Each number is 128 + 24 x the weight over its row's rms, rounded and kept within 0 to 255. Layers, rows and columns count from 0. Numbers have three digits each. The size before them is the row's rms in percent of the matrix's.

# layer 16 attention query, 448x448, rms 0.0477, rows 432-447, columns 112-167
083:106129096128139140144130101176132173106133129139124121137106086139145144140133128158159143131103120149113113087117130112120137101138131139085117114131152138146082086126
104:099155156136129088138149124124104077118093092118135157146129148173119126135125108175102101124144132119051110132142101131119148156154114092149136115139132104093127161098
099:162165151157126128169147105158090112135104086114155082148148143147102158123112104118082120055122135113124102176119118097125145169146107111142138131137096140093125119143
099:138135122160136105112073122115106092102127134150096089100162115155136135134131119153155113123114147118130113125163075170113151107128093118117112164132116128130094080138
091:095146145133133118133134126160151132178182101100092103150130111111130124133125134111115105079090101160124107142135147112117102162119120143104111105101154125135102085125
097:139137159124177095091139097155141110105111119141151090129111134157144142134120122107126120073118118157118119131139099158142118129132122128112122121148130097103131124131
095:124160137138121131104127183103130133090126064135125124141141144115100138112128161103134152089135136117102107170119170122184126133147141135144177122125104141138128133140
099:109167147122126133110149125087119180110099100139138103119109143102125164061142121122111142133146130133124154142109156092170125121139086153116129119144154125122108164124
096:117166132148126129127106111107118145154140141164136103110142111124153179106125148117136145115112163142102101132127124126110140143155135119112141116171126102130107128139
093:123115122106157138133089119139102151133161128089112113118136126116145123169084092093100141161157142137151082128132099148094121160151068122162079148173099178116118150109
105:090137131154150131122150153067147133115100132104102161131081153076117143130131154127159132159116127160125130103131162114128105088088095118117114125134184131130146105075
095:154124104137129164131137130175146085140122165122169133123111094136105143144127143102124104136123122164139179087111096137129100120109086166140143121112137133100084138142
097:084162111118102123099145116151108130149144128125115099147156093107142145171146105147151151122141114159131137102115094145123098134127127144136130108136168128140095105122
097:154108124111117148147103106135101124136089080157122098135126113116111155182122178134146115142113124155140129147077104118112135060146128165117156152176103146127117080102
094:071131118131128140098135116117104151116122136108152150104124103107149131162086131159143171165146146131128122142140098142089143118113106116102121100155148122154101157069
104:119144144157109131139166180121126104125104147116089166110122146095114162112088107115111084123149145152176167117158116122113146100138156126160144149118135159131125118101
# layer 16 attention key, 448x448, rms 0.0469, rows 432-447, columns 112-167
091:086099115143140189114109124138148122120105121104099093137143094129124087132178122134178096119086133112131127148129090164138130125083131133134120159093157102142062174144
101:121154117118118140127160097111139135104092133130116118152131155099119151170156136138114117138128130121111104139117122130139129147119139106120146138130101150153099073129
091:139159105164160124110147126077128112136081143146114171130124157116111081079135163137097118105127133076117119128121127129134137112135202139107133093107106107167164127125
096:115155104090153136121166105092132141085175123134102136108135067136114130104136169138144147103115133152074126109125126115076134092170138146144104147133104145157104132107
098:161141154124108106158106117145141107133095122157139133091115129150144146124142165194188143122143114109133127098114103112113133121159136148140062138160104119168170139145
095:107157086145135136141132107124149113121085181149143166127124135146137121112124152147140117154111155112154142156152159132140112115147196108158134137153163179166160116162
097:176107074099106097165163097104106106155119157136140148139110088119154098101138175145131107086152147102139128078082133101148128111075115114133144141117145078093149101160
100:154162100146126129152127134144114091093112144145124125129097121097130079176144078168086141157100144114115081157104139145140141144136162101159126109110130134136152140149
100:140142129136157154096120132136147138128118081128178080120099134132145127166124153140123150157123121134138130127137091141101119078093110110182133136124112163095096137135
097:107115130146153141144124158145106146113157110139136112113145109172091134134125127146119137153169138152078109111133142108148130101107134149150146118104103056109110075086
096:095117141128114178137102147181139154138117108118165145142109056106119162158140117128116102141162081119100159131131124149086115141118128097144158168101128125107094155131
104:148149164183112110128148159150129131114126118115203085143147119153105098106105107112135115131187122143151136148173124126095145150134126152119066109101155104165111127102
097:154128177131113154171140158157146117158139128135119146139129146140120115131148143126176116125165157136127133133111106150133135119135122149119132093151160101123148108118
099:119148076137166130134121140085099150171130126105124105154193110117099089115149124126134118106128133083091152130135170125099132112138118141094133144111131153155124166137
102:120120128135083118149131143130125123082109123119126109125097090161106099090143138116137111117142132110133111164164105196163110143164121138116114097047140091156143097211
101:137111166115139112152156123114158085153167128104131147120112140145131142109125088139157138088165094142116079120134151078158139139139134134143063144133136131120136127110
# layer 16 attention value, 448x448, rms 0.0424, rows 384-447, columns 112-167
095:163126148143119107192109147116119113137140094120180117139132122152125174139134107118084107105143131124160131142138105137096110107106138104125085132122121118079151148133
103:134154054136151148123156120080160131071137133127120116117159132116139104148122075116093126160092089148135113160168104104095108115127107112109136099135144113107141128090
100:130121153117108144111088092117097118126112103135139135050102124156129113176129137129117130099129176123137132136096098146148149138120107143096127140107130102085149133086
095:110113135134137166138123128178161156087105142143101128099109090134140150145116144144133149126147138104151134123160180116128151152151105136161181145096101143203073143144
095:142097126115163114168152149146113120125129141123135100110102102070106089129148163142145095160120138118165137126146106148175174136131114128141193126112106159108117115110
102:147083101117109079172121140125084132139143118125162110126139092128143136123147082139131126122128125149158149107145096141140128100121157175064124172122126154091142160121
098:101128152079121110168146124063133138094137147133178162106132123076123149175163128098167149123107156127154143157119104137137151107135138151114190138092136130116135115114
098:094111131134129141084113130165134147108156167123099095134097141093124148145115174106140163137132124151093144147155138123133132144141128104149123103181110125109123137158
093:086157156151124198136127111122127142130136148139119133128125144120104121123108162130125092118132120153098125120138114108150130106134132126111092119118129117129156134132
089:126094124146128097135126170116089123125108117112147105161137132089155130130130126142065075080115155136119096144086150082091134108108124105111151167145138104121134129157
093:154167097151117120131153131111089105154126099140145122159138147138137127159101149135153098079123171122107123143109087107100093141113148085135085117091099131128159115119
095:178085160164111104117117157113084143154133152155122145151145092117086142144141135128142141149122132118116159125143130140134151122097138149137090138137165140102104094148
102:129136137115147132101149094129120138081113141110120074155152104094161118075129090151130145132100125153164128132119140092103145095139141150093161154112131145110085092151
089:161133133142144132051125117193164132070144148149121115135099108172116144121117139084166161150116119161111117130166174160126122141165126125155115125137126144171119124108
092:133114116162123087160145108126132116142156116111174116157123146121137138139139102094109071133164156147161144117094108119122127127132146124091149145128133147087144108134
096:123098155104110114113109167110150170164115132118156156104117109104148148093109198106120112137120159091124144121130102117124128098147120125106100129156116128131136132147
096:116157125148110125117111141135124108126125097069134124135159128163106132159107146137131078158096094155155153131111148093174152132099141111144104182098143121092155101101
105:072161166168123131182099120137129110169135158112137078151141114117103148151120085125141140155171115128120122121141109136103123155071117105182103124085116145122145125123
092:119169165138093114196129153131091140120140127110146095192142116102137130145147110124103105111133129124100133097134102102098166096102097113130157130121179116095171133146
099:124168086088151159057131128123133138112112092087143125129090164168104142095102156148143152183159089162125119123106167114106133146113111134085136142088091126130115102141
093:107176135155153138139139118143148138124112152136117153150122140130157091112112144127165140108097109137125134064155134154111123118156113098132120153118120079125184147133
098:157134087092091150087109153148149138101115097092122128121121133170143107090129145136100158118088125147119116128133165109139131118146152151149132140123096139152111133150
108:136129102118113142084141129148191134129131129117104128131097098178130099097114136105099148157136129137142131121115155113150123143137151132122146117132128112137122097152
094:054138137147117101105087135115102146143136125126120178120134107145132125101146106122136103131114095104126144112139141082121121127125136100148118133098135159194133180093
093:121103139096120178110101093150174114103112131134090117137117107187089133122068131119150171149101091132146131134159157154120157157153131121123121118090085125146113137097
094:116116087121164120098134118138139138102132119128115169099107124164151109153121157158131191157147097099121125150132109122158134194157139133127130080117102148136131146080
098:170147109150155119111126125108104164137143100101113181123133125194119162139121100126110138111163086147131133140141120126133095155136135123114088148122067128133146090121
091:115121114164166124078103121130146121112133116114093155107127113167094124123127137111127209149131130095143120146163153126158073186159135151125107119107105112137108118124
088:138156116123144146114149138137119149114142152121141095109157153170119147153120150128084108082145132121113122136158117130136124127111131101113110149120150118125156128117
088:113133137101143140105116116130170121127161093112120129149120122118128172152073185119163176156122127135111146116163115109128113158153102155118129133148142130139135124140
102:120167123122138154094155119115150131092127127129134150164145116173133188148104109143073102129143145168081112153113128148147091122114121132138124089078138146143143149115
095:134131097124101125177113148151096161137147125124112140137165116156108117140129095114096142099127143100141102096093096127121121141094095093109132138121109114151117130129
091:098145112127153141098123108138186140107084167149119146109134139194111152105138184138157163140144115106134122123122148101142103153146129127139115106099100130158107079125
100:146097114092120152033111112144198156100126124115132113134094104178152140105102124131131172118171104089149116164146173125139116172161128144136131140138110101182121132101
103:141108139131132133146140132141103139168151120120109155161114151127107173160122107098114100166145114148138150153167110140098083101117093093136041104114065140103124125119
090:122115156111104098121143130131139144117137133124138153090085135151127142106096149163135154176129100116151121110142140122096111107137148135107071143115109151164101105131
090:122141130088154127107133139127204137135106145148117123099109099158108153146121130148143119167123075137136142147118151137094131153163127135133140125093089143151097134117
091:174144100107120107146162154132077096091139131143143140156129146103153157166151108177119124080104129110134095124118124124137164117132144115068158153137165094097121139154
090:146099122142135091156130122112096117129136146144118134123106087148117138130168134116117086144117057139112105158130106109109088134160146181145130146147131137127099146120
094:112129113096173160109159123179148106114141129124140149121124152153148136111110149136149165125097129134114095132121145127137137145158141176143132084113137147126157132152
091:078156130107123142169141159132126141122107106132090115149140154152130114160127132147126105097114111120132080146100181115149147179126143170111106135140133149114126115108
093:139175118088130129104096124114157153109125167085136138143136087159113156131107123130107144141157132139102112146137185109112118089130138173129074123115162087131142106126
098:099119145096094114109127090102167135115132137128144118116135110126158099109148120131165101121125087138151137099145157127145114087156139150105150124113131145155098150099
099:131118118127141134111095130134108150151080125137105137111119141114133103107136121109135154117127112119154145128128130119137189122128144137110162098173154130167127122147
093:136120113107115109150131158091119111117138094124119152134155090111125125166137097101101101085145126116118103167115112118144115142099123175123114130134107123138140149109
087:143121138121143125073119098154164117111144146117127143110105143187124128098115151128154133155129114135136134153111116152150135151168148146158118143084083131164141170122
099:114140134134101123139080125174095150154131115130116117151156093121104113144133115114130092123127117127116098138173117142090114142128130123114079126107109137137139125116
091:097158151118138186090126093140159113090151148138110117162097131156126142109094122119122166166157120115140134115125126098141125175146099124150142109142106138138118138099
091:131151109118127107174117143128152131070161103134122113096103152090125077113138188105150155153126082110115133155116122136137149160137140149121143114146099159141099156119
092:104128129159101146180127119136073119116118142146095134150157153088151128130143140122095093082133112135151116121119079090116100134134123103150101142111127120105131110152
092:128114121108139147084129153127158139121157099092134119115124094174096093107071109156120143166138135118124150123128171132117137165127149150120152120111118100136115119099
089:115114150108163129093092121152168130110167173114119130136120129174087147102112167108107167176104080113116134133141173132193125192152131160139103129108111114126147148098
098:124157140163076151162113151097131154152140117120163125114126159093086171156095104157114099126131147117130153099149079130100107152122125102120082154130123131094109094131
098:149156128147120135155156175107082154140138137158107124131141134119131143149118152115111109127122139152111132106105097122133126132103128116133084141133134121125146118131
106:157102097136156133144141114119119137138103110172165152192175126139118124120140080148140125165129133170151134123112101161110113078124134087113112151133091124122116129137
085:109116117100126113067083156129162117154137146084111149119113112144111128123084149143151210166123121173138134115173144139111115155165127120163086118148107164140081163145
098:138146107141117146133163148105107148147109124113141148194140128137113173169133115143110125130118139130158123157136103111117114121110129107139061147116117133098180122112
096:121097129122117095095128114137132161134164117119102111154156104120120132110128118125159110172137126114155154096150121120151144114143143085126145097111074130137126155114
092:131123146129132155069150091132171153134134135093100124115155132146138111126100137136144156159121119127116161117151162137130081121146115117145116097128112136167124140105
092:091156139107151134139155108111090139097135154123163122122126154115148099123129101108125090066113147144122155168084100102137120113126101108101163110115155127106094135101
094:119135159153122119149122141179074152175136149128131113139141111154116157143123128138122137088149165104110126135111130120111114125097152147133111140146154154133141135145
088:139133134131170153085135110150174131089127132129121151085112109160126100058117166144146166128123117133130108144125148179152108151134176133122136091110103159163126118160
091:110101128174124136088136111146154151096118107123108123149104096168134108082091116163149164181111129139133132125172144123134152133173131152154104123158107099177092163142
093:161133168150072149152141105122144091148156129114110157175125147122100088094132118158101108128128129135137094136120102157125112130127143105154107146114161098145120159109
# layer 16 attention output (transposed), 448x448, rms 0.0353, rows 384-447, columns 112-167
092:162166119143139136114143108102127096112147124086152132138084124123145096115153145128126148124126103127158139127157103113143142138096153128117108146137124113111143135135
102:110082114135123142137102182156171178173114173128103110152115084110178133142144121129152109117137104165080096115100148175146112084134110134147124140091116124121118084118
094:118118132123156177164118134130114133135132151120142112114120136070097111105111137144133111138138172089114114126105179105168150162124151111099097122129134133124099115115
081:123119123101117104142119141112125151121133131140111109059148120126122145136123122127140093121136155109109161145094098166090083118120113125120167120118122132112110111129
087:122160128093119115184129162151120181116077093112110126131163138146095143099121118114144132116118130119152178151099153130107137094125116132129147116128143140149132132109
105:160188115152107133187133153152112124096124117102144092149114126118191107074153152103119177136129125062169107134156153111140140142156142087150131095128113133137104159135
096:118120145139128152128137120170115148136119149155139100115094064137164129164115126159138119131159098133084106105109127150099129130115094134115086119090122134091106134141
095:133098131119147070164099146128133158132166102158146176113128144151179148125129116112144105129100150146088173144107094098167111150142122147082125140172120127111114158110
089:147103115150156105081172114115137116125092141110122152147114151121135135125137110147135120146121136105167138099136087086143137151120130141122108157131188093160188141165
069:165139149110122164111141090103117093140148111109137137155141138178158106135189140119122133124146082139169140111109118101143149108112107121120115138112122098110118141148
084:106116121122131136110101125143168116123056148126124120100135099133087128128105147132131139106103146131138151132104162133144103053115129115142113127104172107153152109142
091:160146097109186140117104156150163126112080113090145113121100124125094124126129142128098112110119087077160129133179126088126155111140114113127159150126138118149125118155
097:148116143133111134137124124121092123160143104139146115133091092151200123187145116113156167178112110131128154109161116135126141134142075142113143112120094148106122131092
086:111120105113117106134105166145140139160145108159109120119124134121102151112100098163130100117136141133092114153152116188132068105151124113112174106120125171119112085078
083:146133145170132145129118127108146088109131122099126174138100109138129109126140154128113153147097108126142142117181138055140168173108129089100107133140119129163152157141
093:108149108160124143102120125182121109103170105154124123116109131087114141100099102159113085093137148127153093139143106122084109112128091122129106114155138112126129103129
091:100127118117127148108119090117101144122128195134121127129152158097120143128126109133120107127102141152145116134148140128122133129086122078151111113113122145139122113106
099:167123138131137111095147122107124095074115145100144152130120153106097114136137160137084135148169111091156139131179116084174116168120166100139136150168119115149151146145
083:154132154123136122104153092091132097112101134115135158149115121122135126144163154129099139170177094110164154115153106073161144153122110127119095128124132104139178156146
093:094077135109107109136124099125107143128170115209112115140091096151110135164137093139169142090120155155104147100109167154093168102119103134119136156109115155120122126141
090:107155153132146115143118109082177094154106146097147129105134129083108168132128112131068098138138132068127106136178124132209102112144111139125130124134143144146137124102
096:070112110146116140180114134148087152173136113163107123105146115134145117125119136110151132132126128157114092121126150199089114119119132125121146134115119123100101101074
117:104108106140098106150113130111122162184139125174102113136161108137115151124134102117144106108134127170092104147126156183106120123130128123107171111120109167116110088110
092:160134168089135148128126128139135157121171100111110087138117133128123094155101127125131117093134140134098096118131125150113095134095161170148082082130133131105138124124
092:090089093111117134153114145127096156170119135143101130123153136116078155127107112150119113122142153132102111158147139182125087118110134136126160109110110163141107094106
088:113140120120131147151117129171108164121123119125100115067120141102119107086089142122158110102110160167076131153093142139110128115148143142158180113131135140139097118105
098:124117113136119130081126172140119123139146122104100132130118113087144092124095118090134160129111131117152159129135154090141102144101128108110104132125156125147110150088
082:107123110113121112153126158121141166135167114158108126120116134115080124111107119132148112098104149149132116177148132163160108126115145121144138131126093125195116110102
084:137127140157155100080166139127142128136142112111134143172112102098135121104135114142137133145124110128163135085096132103136100109131144112127093162116132091132177126166
079:127124106141139130154145114167145137129132128135102095121090124097112141171064118138148107115106136119124133144140140122118120132144119117144142110127105122130159146154
100:124088121135159107094109169121140137111159135143113143106089100112137111151131137145160089080119116169115101116115158148110108153135162131090133176115143117112156099136
088:171157115154155147124143109100104131100135097091136106113116126113137120110138163150107102100105114106161133124162157061178124122158130123125114149139110122120116132133
078:067099127131114120131104151143147141156097153162089105120149110118083151129105107140134089117109139146088120139122137132121084131134132127142138092118128138153126106088
099:078093121142115129140115160135106158157121144166114102118122126112117133107136112122135091132137154155095133121141111172132099139145135119124166079156100133134118086091
103:162134107123160113077136139119140133072142145061112108141087129103126075120147157106096112140133124100139116135180132116156117121140149100127113109132129132141105115145
084:121097088129127121109107141150097152147164080154109133097128137139102108132107101134123137109154133147095127138163150155098103108133153138149153124137139167115118089094
083:094105099098093132118111149151102118145124135157100123102167112127061170112107110109139185100130158166120143161147125142107133106134098134121142124131099143159093084123
078:157122108129142149169133098141105138139135113123156116139137105125186146172174133119131146191134116138124150104098135100111149119134127129117121104109124105093135176138
086:175126152159137154132162136141128157102162118128125114147111170141165082127128138103138152128100149111123142099142125133173167133121119097136129118116128110137083151123
089:122108146101115108187119118126126135128120096169104113080174114121090147124075125140153131094095162164108128123123146154123134121096103153089127142132112141124131125126
084:101125125135172142093127137123101080143125129137124131133125139142166133113146133144136144159142102139156140121105140091138136128117116131086117105111117107153101099157
089:118104119111140132106124121114163098143164148112128125140120145081130126168104109146106134126103134148125089123144146110145103142125167116115133139147120110095148140137
093:088126151162090114138119101109126162163112169149093121121151090169130160130110149139167143149159113139092112122117104170098099121121112120150123115132129174141124118059
099:118150108114126149161135120188132128163114084139148110137122165150110120141131107126099125086103148104148139122127128086135137132172124142167138090134157119108109121123
090:175160144138176158120145134123155118115131150083144136120123144132171115127119128133118121141138117097162123080104126086141142133132126131136110150116135112103118154096
073:075135135128112085123098149180127150123111143159101114079152131131076154093085100129137103112142141121095101142125151164125105123117110130141139107117110152136089083084
095:155135102143137139128134125086144109098137121111126148153113155119123118103149171149097148159140153098142122129175123062126131124147162089144122139119117141142148158115
077:078092117121124099122122152153145139145099149152086134126134104114079142120088130131148101129120126112105128150132148136131097126129115116122137115109093158154120127103
080:110132113109129133164159132146117148149098113143097108108138159146109152116115100118143160123115132112134138147132156144106174075137097118126116133095128151142128110119
079:168131153139145145093136098096109109120131120089135146127151131125153122142176149112136153151152105160158141095108117121162163138132124131092118147133119130107136139163
087:088102113114103109160087136134151156140128146163102125115124124119089146153095107154116117117127155135079102127131156180115106112107127120149157111112105167135109074119
077:079115125127110112116129151136156137150150136140110129128145163118100152105079105143103114120111140095102120148129125139125093139129146125172156113132132139150142140119
094:165136100135156108118137140093122110079096123072139122165121116104129102133150161111112144155128101112152164140191134091156156102134105097117110143123143122135137148154
102:163153138118177139081150136142141095119115133090131129146099111126130116159138122130158121141103100106177136102156128079150130141142143124126107132118155098150136137146
094:136143121145139131093135101130121136116155100117157157153105079109139115153115149132102090106112098116118100119181140119139115134157132125130136122136141137100151104109
076:132133103115099117129111129148120151132117112145116117071152137118075136096086106115098088094131139096113106127187138125149101109156133116128175116130102153141124109111
094:153154126122155143069127130172153118114113147107148132164122153124138101129119169138131111131111121106146093114176141080158095127121144110157110131138139135118129122116
096:116157145150081121143127153108108155132102141121109128118134121130095117100109124150104109099151145124131105166191108153139111130126119112152133099148121141153137085087
089:101078133142106103100111148163141179150131150123098131127140099103113137109106119136148087113138133143106099132156114183117090126134103114143134121151116161149138096098
092:150125159149104123113134122112126129115090115110128137158093100121186141143113129147155194149125083126117102096084139132107159130136132135082113171101129130090152135149
086:173143121154123124122120105115105094072158122099193128118103120113167113127145159120064137152135122098168115142108119078143147143113146114131130132141107100134155168159
078:108121117146091093139091112142139153152101139171093149119148130151087139109110102145140126119154140153104133133126119152113081133116150114147152134106112151161132113118
088:088116105114097118164112166124120141148120116156113131126154124146093155111125101138103100132173154112095113160156129176121091106129125129137153100146114165133133096091
089:095116121124159121108105127167122107133101149090129105120121114139106213143115138089119130142116069117117112127150149117151115095112109133121147117130116112138124106115
# layer 16 MLP up, 1792x448, rms 0.0572, rows 0-41, columns 112-167
099:136110126084119160122127148162126147130142111123103167125139170130139148133175156118138132114161151124096111117131114123116126116157166131082150094164159145084114113100
102:152111167130129153157126124170109152109175123148102172098135124130158094087152124119121135147097120130149162168040140163082126152133134114096136142108158103141138131157
098:095134136118148112097162086136147110158115114111108176144083134159155119129086131143121113121152172103142139099100117106143122134140134155109081128129151159125129098138
098:141147126134113118138125161120141125084104117159130133103161159112139125117151151116132172122142115117128156099080154130124107128128105108134074120159160093142133135148
103:116124154154122153128085067110106134154109136096135113116132098141146129124136108094127131143153116126134123181086111170131132136145092118140107116136113135138126162187
106:112149135129102119134189109124139203155139103160105117120096096130129130114130130127129148147171134144099118131117126114118143100143111135142121153139122088090139169128
104:116120161146130088115159144136121145126093146114130156098116138101140153147117155125163132101145156131107144140142177118131138170076099125141105126140129151083127138153
100:118210125128153152101117133122130101106102087144130141115144149108128124106132177201142146121087115132145123134122154103164139122107134141134121115166128147113135084139
112:173115104077143135147110152120115109143149123137144164120121113131118148139144122099132123155134076092118140124085102126136113147146144113137113125150071149096135126097
101:089142109124186120115139135150154157128165098110092147140112097132117151111114143126143112073134138136138161179150146108103123103105075097122120134107144133087148136155
104:126125151131117112142096100138125140144104131162109146129153115138137114117156129113149120117140098105130080145067131109104165105124096106167120165178130116127132122105
110:151180124159124096094157105131138136120126145153114135149108182128103122126154107153123160117153118121125121122156153167094165131147091149109078139099206106120089128104
117:143131110136119094077141150145118164093154107149142138074097137134097120152171173131147165109136104147117175127146147167119127161118151123114106183086131092104129163098
096:160133147089124132121114115143180134145110135114144122179132122107106119097128150112112158138094120093157110114097078122093116148115128148119112148148130149116140152113
098:113149136128112096122156070108133137139165132129109133179118126134148164110157132166186146131163100121165135097145110078148159149127095119111106170147071102105132118148
103:143125172138050109158199148130078128067143132163131134129135087106133132152141124149152103093144132168155154104117096129078108147147127143124106152099110148115130151133
106:102108155143151139163153137122123150134100119115145142114117064159097150128148130128126147147108090102126159142133092129106132139159148096136100110178124119112143200146
107:124137152110153106126143128146130177081130129092160159112108139142139156140126111137118111134138126134123092098103116101121188138111137112114129122157123112136124106124
092:106134130115122124152119101135094153151134125105157121135136146168146121102125058085160096141064128140130082153135128143131081128112097156133151122163080087108109159127
093:088162116150129117072154096102163111146161142136118126143123134134125123070158130117119113120131150136133145122128127163125084138115140127132175145151145138147106136078
098:129131142127169099116134115112163151164099150172118089115127116152112159117167125140092139127154133159132086100130126120098148134156141108151094116151118127136130126136
095:115163111159104147087136122098099091141131133138143105114144158143083091123164103089098190138189099163117118176100148140135111178172132143116090099133119137111146144105
094:122112151143113145105143137182130158074112122129134112140101159130090130112150122111121126109133132128171105126139105159129131120142131123130123145129116125141060165127
098:151140144144148098097104117120130119146123115081135145088149083116108106143136087138134111140150121150104115146137109173163123115116069135139146106165171167099110126148
099:125147186135158098097146133120062137132118088137129132118129148161132138123120155135135141121140125112159135149154151115122132121063129155119108145139141112096106150169
098:137190153139086129093099148156134139155142107113156131137129111140127111159127173081129125104123159119163117145108156118089166120117153144133143138126124117113116108088
107:136139130153132056106141159107108151119149156147123120158140118140114134111118103112133156044161133119101132165140142114142123135076128110115128164115138137127163107142
098:161128130078120145192129146126104125133117119126131115082147150099102110164125135094105149154125146106121119116153119161111125126145065132149092179180146141083178119121
109:102099174135121100148138126079113110127141152086112149086162125127154100140153117118107105121152120130111138111122137132110108128122122144125145131146081131139144125147
103:123119109082075141135113110145140134086121151155174130130140127115119124144149115145106094171146149097125095110045139128084154154096137123152093150144174133132125179143
106:100129108121148112159186128083129150109120135151151145104092145162138107129141171054127136121120162136156160145119107132114125158094103121106182133080124109104126161152
098:077140113171142089118115118123112127131168094147113079131106100178115129149130129098133102110127129115142137094118139125093136137109074116125123133109109128113143159161
093:133141158118161102163086174084139179137134139131132097118177106085154145089144142110174056144125142166114130153105163128135107090132073157093119154123123124145098140159
114:098160107133114151096140114139096145133061174115086101123125158108157095161116152104123160159158055139155194118079131150120122112108131091176089123142134113123108173166
102:156182132121090134102173135113116110125140132113138130109177133157147130112149099110151144102125150135147089142082143142134161127131129160159087129128145111144115157166
110:136120079120099164150110142180155133139115145088136156132117072175146124127146131137092150149165113120133108133150146127105114145161141141129118119153139143121156131104
091:149118162135112145111163081127154156136103177152119105125087098118092105168149140149083119146180104130099143166089112111137158109141119142136124118123121147126142110138
099:136110157137152139129135118084088106124086148172092113152117158099115114103129160076136167134097099126122146118116148119125148104091114134118126130151096146097105130148
096:103139119107106135139117125108126146084115138122139140138157153172133074104144179056123124150156132138148151147069158116113187160113114124126124138108147118141155149145
103:143092120126101070154144101121123087095163136131084134101118137116115114105129132113139126136142128119163159135092114131137193070111147124097160159133135136135123104169
101:130112137131152156118141112127144156126157107121123147127099138149119158136109132138130135105115099171126131138129127087155122108136131119138154140136115127076144121090
109:156174117103094136091145098150099140143079129149122098172177167160136100122157120078117085148144138126137120147149108173124151109139124139131098082121136140097115100108
# layer 16 MLP down (transposed), 1792x448, rms 0.0403, rows 0-41, columns 112-167
097:151125111124143145127105130125122155136120093140163098117144124133151115147120124159118135146137129094163119098101149123128126161128114125115123156154133096170116172169
100:117150153107160074128146117124164136121121109136103148136100178141120165110140102105115134112141097113143120119162114105150122150126122135108101131139133144128179151140
103:133138127128133108134134145142119165131135133159154138110119162119161143159172122101119113127117100108128115121111148119130163081085133119191154125166169103108108079138
098:104143179152097113125114106106160106129133105095154101120118107132110119117112105139150095138167107126166165105123135165123121102081128134149066131155159112145083136135
090:122138116116057118142153116135171127092147099124178075131110083101135086132152138128146118154139112088121121097169121127126134113117163174118111133093103141111067070076
099:144100113122165135140141115176144104102160152122089148143147119121124127123121127155074152142122150135139091089090125141129116134100085168111141134169104200106136138143
102:104161111129158143116122115119085155080104094084145124163077105120152126106095178150104122185142097137114157162158124114153154139111143124164156097125122152139105098126
106:128116154112103168141146165135100133173129133125129137132163095111095143185142089098159138149157122125113158127141138147086124088121100082114133151110102128066128156154
121:140151170165144089139159122135123158151142104151115168111184094124104122143171077110172143140068150142188104143138096141127152136143103123141177128153113115108142090127
102:095106150149153151102130128110160117094099139139110099145188114158125146104154121098123138100108147106135123090170161144058110131183158140079146138136156131129153160097
113:114151151162160116091111133156144143113125087122119150128161121108109129106130166141139150150128197130147103154154102106109129089137096110122125159164093164159133109073
103:150097129127141132143113084180150132091100109107146133145104143163145146130174079136117130096165152124163161128167137119146105054150148127138126096151161139152108105128
115:156112087139116098069069164147147134137103157133078135128129109110112127105139122092125090168131118122118148102154157107167135136109138134117094157146130094116139110150
099:096151142141180155124130062120124193114147132153166128111138162133012145148093123129090105130176121139131142140125133136118124158105101122107135128131135147190084148147
103:104138131164161143141173156118107147149132094117127123094166129106156091102148187114121125115176107095082123145158117133118099075136140136143151094143128123129129105104
112:129126144157097136113166104118129139130125155126154111141130166106154119149126127122112107123125143117138181124127129121142135167147110123080099132150142131127105155154
108:114077130155118134124109118132153154124103148138121169129081091122144150146143081101157172105122128150144093110123120130110143150116130114154137134162134110116126133132
103:102118079125137129119124081093120121172160133117141138149130148108135159105107111104120116106131168157107142042138134136150101101138120134129173163119144117136150146144
088:097155151117162087125132129143144115100133125156143149133102121132136156147103143157098148107125152103144100130100143079145141095161132134135132127105150123153132092125
091:161125138120116112152156118132170170130143127094147133118126133113148158142169098116144149145129112114141130145136139130108171126142130152153098100127127137106104159135
095:150096123153119186167118113119133133081133122114089152168160115143082131098094168116129124164105115138136175153132112129116075119102103150119146107116150132116090155094
083:118119138147120136131100167161132133183151115150148126113134142115108126116155157136116122132138133128125117123125147141134150122101161089112139123123161143138128117119
094:093130161128114112149144136101131115138149117105095151137110124162150116124128120113169143128105141107114097078104117139121126137087102112120151152125199143105128105127
097:146084110146147171132174134118061124153111093087097123171143069153130109135099175126146188154133087139117135102110143142131132116108140102148137124109155121154123108104
098:124120094121165133138127140110155163124126135155137131159128126110131123124141114134089083130126126086098153117149091136124142132149151155120122117132136130125154140138
097:118140123108152131167141112115112133128152132132106129145139144106181103172110085138110119130141098129143113125143121124100101130133096119105120134138089140130089109128
105:117137091154169147102094154159147088153126117113119173146094094108147099122159164170099109166161124130102099123138136129138111119154150121143100123144138136151101116123
098:179151090114148136145124116154160125130122133137138107103152101137129148160115129159103093138123142115167112108117169114131106107134103134139119129151143142110146140161
102:160056137123155135155110130106117133151105162137140122109137110096149132138120125089190091131129138145124118127152116132115116129123158180134119151099135120117118114098
111:116077154107123120124169132128120113131139147149121169110128107133103107144111122132108065131127129121136118095160137105147131122111170109115134153132162113180158092146
096:125113117122156118101131153113098136130156108125147135131118121126170126117117113145113133152131133157153136146129121125132135135104120137108138166173146099116079124148
101:142144142113114106127114133141161126161151135133115118119113129145129124112149114131140092148133124154126109134141122130114133116093139113141115164142098123132111130127
099:109158108115132119108130128123159119130129135160147161074060129141124123098125108169096150139143135136153120126109142127155120161155131125159125151129113178126103123145
121:149142114109122110135137113119135128148149158087128141096103133130116147104155126154150102140121139141109102151150148147127128153126151142118134149123109120119130121108
104:125130131124136087125125114136147123116140142118124129105143126143140134138115153079152110104167126162163156101119161119107106101139117149176119136116151086138162112105
111:120101154102122123110180156127154069110157113138134137134163148094119144111135135113104115107100095102132116107108103125093151139121159128120177109106103102115104087113
090:102129123132127075080134115151095135143135142105106116149076147169145146095136093147132106112078123075094089103176108113131144084157120134089124131086093137124128133120
100:108145124131173114111140155093129124126118115123090130115123127153112110134159168138141112156137149119143131147108131130120110103158140145153118130137125104154107164118
093:100120144139129109102154131120137119149163167093099160142132124130105097082146075124143137123143102095129162131170079140169129122126174132122111136138136144122136112155
109:150130125110147124171095116119114129140075119147138129080094123126100126125125108103112141106094134115119114123135126140145181135145120138081123181132144116098139147137
102:131104120137097184139139163102093134125113130127082097150134133123185095132151147097127105108114110124115098142112086129127112088127117100114131101131136104077126117103
112:094118175122153119108149142160094130071133153156136182146161147143106161065133133106119142115091142131096147160155143141123175128131140147113118136142158142143154158138